config.yaml
num_hidden_layers: 15
hidden_size: 320
num_attention_heads: 5
num_key_value_heads: 5
head_dim: 64
intermediate_size: 640
vocab_size: 2433
hidden_act: "geglu"
norm: "rmsnorm"
norm_place: "pre"
norm_eps: 1e-05
positions: "rope"
rope_theta: 9810.0
rope_fraction: 1.0
qk_norm: false
attn_scale: 0.125
bias: "none"
tie_word_embeddings: true
parallel_block: false
init: "uniform"
init_std_qkv: 0.0386
init_std_o: 0.0
init_std_up: 0.0386
init_std_down: 0.0
optimizer: "soap_variant"
learning_rate: 0.00237
beta1: 0.95
beta2: 0.99
weight_decay: 0.16
lr_head: 0.0104
max_grad_norm: 1.0
warmup_steps: 200
schedule: "wsd"
decay_fraction: 0.878
decay_shape: "cos"
final_lr_fraction: 0.0
batch_tokens: 262144
max_seq_len: 256
doc_mask: true
train_tokens: 989500000
max_steps: 3775
dataset: "wikipedia_en"
Each number is 128 + 32 x the weight over its row's rms, rounded and kept within 0 to 255. Layers, rows and columns count from 0. Numbers have three digits each. The size before them is the row's rms in percent of the matrix's.

# layer 11 MLP gate, 640x320, rms 0.0805, rows 352-365, columns 160-319
104:101143161099151130089064135171141133154081111134082092135148230153115127134110125119193168150087119078130186193106070107107110108089083114175094093107122111105102126148122147138117184114096133102151116068051138166206101139083088154146131136179189091108174181111110134168135172132083139123112192146198101104125153104148136132100177137197097150158160199137163114132156126171131091152162167186165116122096163152098158120136154117115109135161143153144114092192103116127135139162144123
106:124098131110174126110101151152093133167126149110099169156095160131118189075123116154124219127081104075132172165134132113078121150076187142101139109109094084109093130148133080141157182179124165202164152177150115142141178095165162160135122129141132143116125129172124122110166145204062152127109113102164143175106132186139125077097152127082148137148181132121091134114120138116066123123144157134140105129136129163172169100171116081133128164145167153111129193105082130106106066102171140
099:099156102122096236150209098114104164075127094120085093107147113095111085148121182139145149113139150078135139130138158131164116105085153074135157165133179122144153133134100139158115147086122114116120145211135153123073151158143163140123094125124143117125111133195068097171180115148094113095128159114115125149123138116053109131113119147055127167098129143112107169067112158155162118162093148113132123100091080162098114134071112168165092112056129105172120059193158116133059144132119099
096:163192126091102131119132135154122135194104137164189117077098190111127066168117149181155133111172091125079145115144157118106117140113154118128071126113071058115093142116091107134185110154149162119133141133110076131179142135141174125128113124153085160138120176123111118096199162140173140118102060103165138148163106204125097149148138119125181116149146146131105073093096104133097131124094096112139147090207123136113050111171165132123115113136146158143143192152114104138150112151129133
104:095172125103120091130136143103124111049064115110092096138113137073132133103089112132142105116079137145190094118095070199143116176145100105148099103165134196102173126088141123124135156119103136097136085098093092126159093108150134136130110139192187166132135140107073141130130091157122143128174140129107135107159132145158107147123129178110111094135104090089112110109169126135183097189097084010072127130139131130161117113119108149151148102147146130167108134130123135169128163179130108
100:124131150070100135153096119109172151114173115111163106137124126140116164153173143166192110166095133164111168165121079111145064140124144076136173118169150130144113132122145097137101113132133154087126102092097064141124095112130118175099085068163103115100074157123152136129176083138104114175143094113191188096157190192077143087121126155158105131115129136043126114207101112110097163149120117158175161132117136135164100161133086165101120098100133096127138140056122141105109070146123134
108:158108119099182203126130124142071108104135095109160156106062159095109110130151130112135078091151162094184149172137083097137145157177149074125190148131116136139173105141137191217091148057084122106137123158075108133160145129171121146132209170140151140121138091162067171145152189082165112145132122138140157074116111140157083125111035147118133073109082139141142134095168152059116083097132138102138122155165177159148223133134091127157149141148120099133150154105121146109249190154129139
102:119117131155128148099133081098114103078122120133139113161114153127098165119085117085080164178094150173116099155103104152145074067165108108138142185150149174071168105132137140108103112075149167129143130167151163131113138065159134147109100118147133154197105158096124122095102112117112159096099136125117160087141095152106126167160166112109100130146165213089116119132147097175145088129140062187131156140219173147097130119099130103080131100111146111118138077121105158214160112195146136
102:160147104124131071142116157132152142135093118126081142118110121178165141107066147121153144099117075129076166078149198127085069165069139152072141149162102106168153165149098126099105092189112206161143124109165116094162115132131127208126133103074096082147113177114051098128112133006082085059139127165142084123096173163136132115052166107088102103117155182182184137136114099140121201172100153119107119106239146122145152128119138123131191114171128125150130134106118155134133109138132084
101:126148141108092136141074169143137077147179120127085144136119135075098092124093130106052068065191117074112125167104102155113114111155152121066050116126148122188122121165137149151146189139097074091094101128090135133115156095114143114113154120132150177104116156115108139109111107110147127141158109157179189104111077091092130112134167150178114128122108085113080124181156154180158145107145147134130061122144209108117222082140132154098080093061176074153064112114112097093111156087150082
101:135136131148095096150133135200204105087087139162165142099107119118173096128141131048121091119123148194152163188104159157100127125159145142169122159172122134104174100118119122197098187126106115112125172111137091167152153094115113113071130099164130122137118124128134139143130125137096101102119136165111161211131164107119155073134157164084122149146118159169102093154190159131089179165102141141132124127142103134138119147123176150088147109124130140094074104073175086134140193089137121
109:141122156127131098119121087201105145096120155109227147151113101131077088107113168136085205084075154079190146148161142181057124119121133182115090173143098150125086113156098084121110135125168138095135113091072116141168107117093154175140247160125131117150151084147080058028157150119136143127148092176148144177113172171044183160140152106171125167119123184154150132066141138125106190099146163096156115088086098089118116089121097071072121124069102105154123138088138143178161148121108113
101:083174113072158067092138124059164101154130205017154127141135162096120106166066144131121153069144106170077148136127158142173134118139149102109119122152132108153074065077201124151159134146099115168121105093165147136131167131129152128119150123139099135156087120162124156099098139162158143094114064161088131098119183166150122136097080097146122161074160109168139114187102131178170155137101085128163148091149102062130113118133111104129100148133087159126106134133098180091099142072203194
100:085160095111113148119144092064149158139083152131165132161125108162142166161129125132151126130170086184132128166101116128121068149073064156142120089167184184092122116106162149162109109151125126098149110142133133133103148159157130111089123144065140079151096087102178057179125144136116136140154135117131143136140144142130137131110111073130166153162124134198113117065169161174121126107182117133038094083142144089155135124137088094164077101159169167129151060110136167170156132196067143
# layer 11 MLP up, 640x320, rms 0.0854, rows 352-365, columns 160-319
106:142124094107089133110095122220182101182187140146105136105157143090121130094181103117105127117189131079151094064115186122115137122118134166071126142117212082139127129163147139090228110146170094126147122156112060084099153136150169184107138103090143154100145079100098163154118089124029114118115115106176116123125136078164082218138180115098158175151092121113093167147109157135146208142129150102163152110143123185120142127060127134075153090120140125132106069112159136075073139190176137
111:091129126102130131104189105156095120161120092104144107132137107159185128120120117188152159110135148133110130177137133120140132127110136102123050115126098074156114128133189080203145158122145164110083163115112164121138149135172081114093102077098076112156161122198186128170172150151120129081087083079130068141133155151152158132123087083137194117157092118113062114170072117108119176155118184097132168125065153130134079127141105091126097136152064167070165127122140103138154088109139114
097:125145075094143090104152141157146103163129078131131105111135176163118134144114160156147119100102130110161156110053138154158097140096132047113171122151167065086062138084117127123122094145134145085191136111067088177131155064102157120141181136163114128128155090157173120116150072145107198159114150127158113084108177176136089090149148183150139119132154117111093154098151160062150138096134131133084099100098126152118108081172135138174244165196125080099145097137074153127149157161107080
100:179134134094118170159160174108069165171104088093127126155124104133156147163138118122034066089138097114105095147103119151071194102149104094143078151073144180109102133117166097146135166090106107115146103163117140149149110149106111116162085131087149148109130187140142128151146176106096135051143139179111182119114142201136155158151113134094146168153122145203146093190152148143178106218197129099120191163133150109137169092132045144117108172065114163120129174135109105149123140188141098
099:162123124142100160086152149089137193016163105173182146159117142162113082148138185136129112085108071108142098149138126142129109152108171122119104125142173145085098121183141118177116194114109133084136096070091109155130149156103144131140116047096155144125101087180092159119067144135008113092181098085076135095163096123161103107105145126070080113154150130103152169153136143122160157067166146080116123144108108145143157116091102157174066136139090124111111134167156088186100105103201117
106:160102097143132116122104138146110133141104109118153168170097106201111141194093138153186115086123126167117155122099167153139175121107141119132136098113087129061167101151151110141190093136110106163132138119171159101141205138117098172107154070139086119177121162062083157181158188112156127113114120107081110127132172126150136131135177124170138159109213165113136102095134130137159147158161147209073117181109154097113178133150147099132060130128109167143120120142149167116110129135139141
105:149111163160160096080126136122184113146111139147166173163126080163138166123094133138142146100123161196096116117126100159068164086130072164112094093143149185110139144094101102094162124166130094118117156108149165075124101098145172100133104130123123103111089158132089203125114117107105140106142123123133125105102196138074159110203121080113117083110165115085062140148147139138153165127137078113114132107061120166153102082188163128115150117171130091054125105119168105104138182155161171
099:090148108140121103135123105075113201091129125139122151119141149105096115147114095149113128136108158185109137090150192117080106103119140114133107136162194104111133081179151128108118172048090047149126126203098145175094071123124131119112154090142173111120117150125154122131090143054072179160106137154148170075094163161112089140118188081181140132138112181111102103093116139154092098086133106089096116149136083163150124122185120078075174134086112113164215182154135031109123145129139142
101:115057199158164169163152128111116090135158107140133145088166141105158117120106107113067109143093084133137094126111069150118113069094111124209097186130100133154096121147172128143174204110123094115144084151107149106068120099152114139129122108167141084144113118129120149204151095164186174124096116109081100123165176119104127125186030118103164101113080138132159162143171191138081073135146126199131141103165123110161132103160148103133089153109166167131132169148089120094113155163095167
102:146106203133181119127148129090103128158118129106107131123116136123148131106062179148177127115110172148091188117134130145100107161088115103145138087133093117123082167162064106130176108214137179126110168107136119115084098127180104144108099111097150078132139110127109067108099123126126162133179194137163105170102129166206145103132085094136143183154158087080090137100125084132170122131153146060094130196149156099121066151117134087155101140115183122145182086090124116186161184129103149
098:088083154100121139092145107168166127076147113131129079130078135131137116110127120088101149103113085099177132080071144103097145080223153162089105144197093101114124100085088166155126113184132072103132082181121187143163131145129188148113133136137110112103151069135141035149132150117147106162153097151098179129157074074150162084123089099128108145092105169072116153234141122110115133136098170134175134139108093138160102121138146131138088126129142118156113120140134135062098094116136127
104:162125160150136105140134118106121183145146089161169086129119096094120079164144124092111197160123120077077135087125045131082167116151130141087122217152154116100098138118123130079187168092152103199090114102142120148108131139094172196144165164065081106119102146134137122202116114132124136125102132111112109174138156109115138104169182147131095153085159109085165129096149144220121109096024114178194129086121200115130171182082135098131131093137130117062135131125138140127133123177135113
097:146154090082151097148124138120106134058135081099058150173198130142143202139119148115123187130107132090158144107132170096154103199081083105112160117134118063182092099094127173165114150114180129115131074113133124083123178073105190119114142084199121153151089149146181131123159114134095088066136101113083139115150139161112123154116103110156123103129170159138100117188110152129134088130174139181064100147106104152196079092090142136157120109095129135103212134146059096122159118121143162
106:162162106153139154148126163131115142139078151125126139107145146110111116102173151097091079106143128146121161117159110140095148150065092118101122148091156110112137118140127127141109138125098096137156193069160118132173075093131100152188169124168104139143081097093087109102139146119134109104126104173080157173150106166080193120115119112150143138080118076108117090165187064092092142102161126129144082158125065221120178136081173138115133140098191117134115182142129135137122132129162145
# layer 11 MLP down (transposed), 640x320, rms 0.0701, rows 352-364, columns 160-319
103:093162121163149153124179057141119089131160137145145106141133109141157129067148167132159184182131130146086160142165129143114153076139191149157123175115161180181134126101140123219087165125150102098130086144099184083168144147123058133124121121119120146124106117139137127165133133087134146143109128180118126139111142150158109093192146152110156194140136061097160100129158135063073181120098142090105078190146089182169088121142148102100105090129142154173127139092161093098157172138149111
107:082101124160125098131131151106169190089164086104060096138160160099106114141136149150120128124196159103082099102166132107126106157129116137173123066113081145101191095053165176000091108065123129137128128175127149134126152131186114175101169178133140101102159117196174087171150133147100123108110113149116120192128153153168160156090151134095116135159117154090100152100078121143047097140125167114104115113120148145089164093144101169199136169116108132107148193126079134155142143084129136
100:151106135149121067121160052062104181079121079133081158110076150155133172069089094164107132125111086102176124119102136193122103165095104120086131158118143204160148126094134078097132095110098142152120126141144160157108134117155108109148100113144136134144122152121175102136107174168151165191124132070169137115111169185132148159124173123117160095103053169200134125108109132183105174133071125122184122163217154153135081117123087105114091076060169083130122034165147172142118173145114147
104:149130154131182111133088140127213188172101161117113156149128111144149064129114095107174109153128109118100158162156103152085179108106116145135158092151114107101122137085109198139126167175157093152039086109158080171110161111126087139105134139118155159124147126082105160102118177187126149136110116132151109112146091171141120114142122107121125120102154126083181198110147121157085195110100101094116115084149114117173159171120148099155154167179111110122152071064123100108172133104114119
100:120149102125119133131100060114121136127175155135149177133141126160164161098087158062144174117146201097106145111104019110148174130132177115109162047154135207079172144093132101086134121191153126074129119101132174133101120139148108134128132157154040130127106136148060170143076070118128141107154096153170147134146120089134142138144117145134093153169135124160124093121153152106150087180075170102189137118105091144153086137181125091111136137136106124192156116164103106028178096172105118
096:096113162133115111130095048082177088121179118122150158140128128083133128117130175109158161133137152104211134081130063086075106123163095127066148174110093155138137160127150133133124117117164163154123194112191114162127111180100158119137104166156127096150124153140124122092066159083122151140102140216134216123138115200060167106124170146129169158139142174122152153105139135104105111132141103191104131136140139132137117072106077096089134089187168111101115167026170149122133123161125133
100:088129148192105163079157135117197066115112093067165145113163087142123144127121153110108107122140165169153153093100162106129157083139174120122113144117097152061143115151132155192127127155112108096140203154132094170162130103098110133121088048118111145109129126087099141174109130159138109163109074116141035097139116181127118131132077102139139085147162117137118164073242135122139143143102129143171171114146099167123106178120154082115197103128136117123120110085104069161141119139121170
099:133142155096121227087105188099139060170163124112090161096203065158100110127105184083077119135146092089173136122143140144136062108113102127090132092176118111098124134144099146104122153157132181142124078159123137126101106107150118143122112138114090144101134091125090185146170135127138150097167147082062104136151116122165160134122161142177108164077171154113110131160116096088177134149123096158114118107119134096171166105087136144140141153080164132112060108164115080142162106178088148
097:146156164129149105088189134142120193147115163143161109184147123143147110139083120100208082151110124174109106136113087105149126103175091106150077162130185148166134135130089156221121091152193121120129207133109081101152112092123143164146152099095151096107091115124119123192105142137131165171142190106170074089177123161151118090078066133133166121106145138097192120128101162130141091171124171156089118118104154135124135085150173151127209110111143073111095116141146132177141191070078131
101:091164119063143125126088220147106192095149131098100128174169165067167170107168069096131080151157100117131121153182143116103158173191137198116142108155148188098145109110111103135157121128128137202184144147105075110128118128170144163160125168089111072154097111144178163120150154122168137121107139104096152155176157138125200150138104125173123123092088117149120142149107103132071060114168121116112175173108134163101152119092106133135197173160109133104164155139144203124117089094148110
103:110171108148092114086122135147127112124112077100203108092131112126157101117085101011068047052095082113059162157140082070116115125129192142151129134073135153121105123148072115185181136108106119069125140143089093092098141088122072135125180165151171162120076111109137145150119098138101137090104092106113094132134165140102154136106110113146105118104137130167195094124133106153046112071134135162136104132154083109106116117067172179104092128135151140095182098147126071117183071130145096
103:119160103122154126154132181112135183117135123087125124152083120151081121083138091104121096106111089111139114140065041138120107121110137103161145141125148134095116172138168165100109206069104150214139078091146144108140140111119073160168118100110109132166129162136166094176125106156155190183130145123128155068135070028109093176168206177113050104135132112114168110092141117101163143069167118131116186136201113069140093122156143173131102158142117138129167085134146077174140093117136160
104:135185084189127121121147174084122103146096132116163069136166115084106127152095129096123083161130172143132038070122063149117179106094162113177115130147161180198129181141151161072116122076127140136102139087072069125112097094088101111185195131169125132115146143165048150108095135108087140102176091144118185136115114097126151082153125125091073064098101120148148117134086242174133083155151136113130102091106147108140116110079099165126078179084191118131125182120123088117115101077147122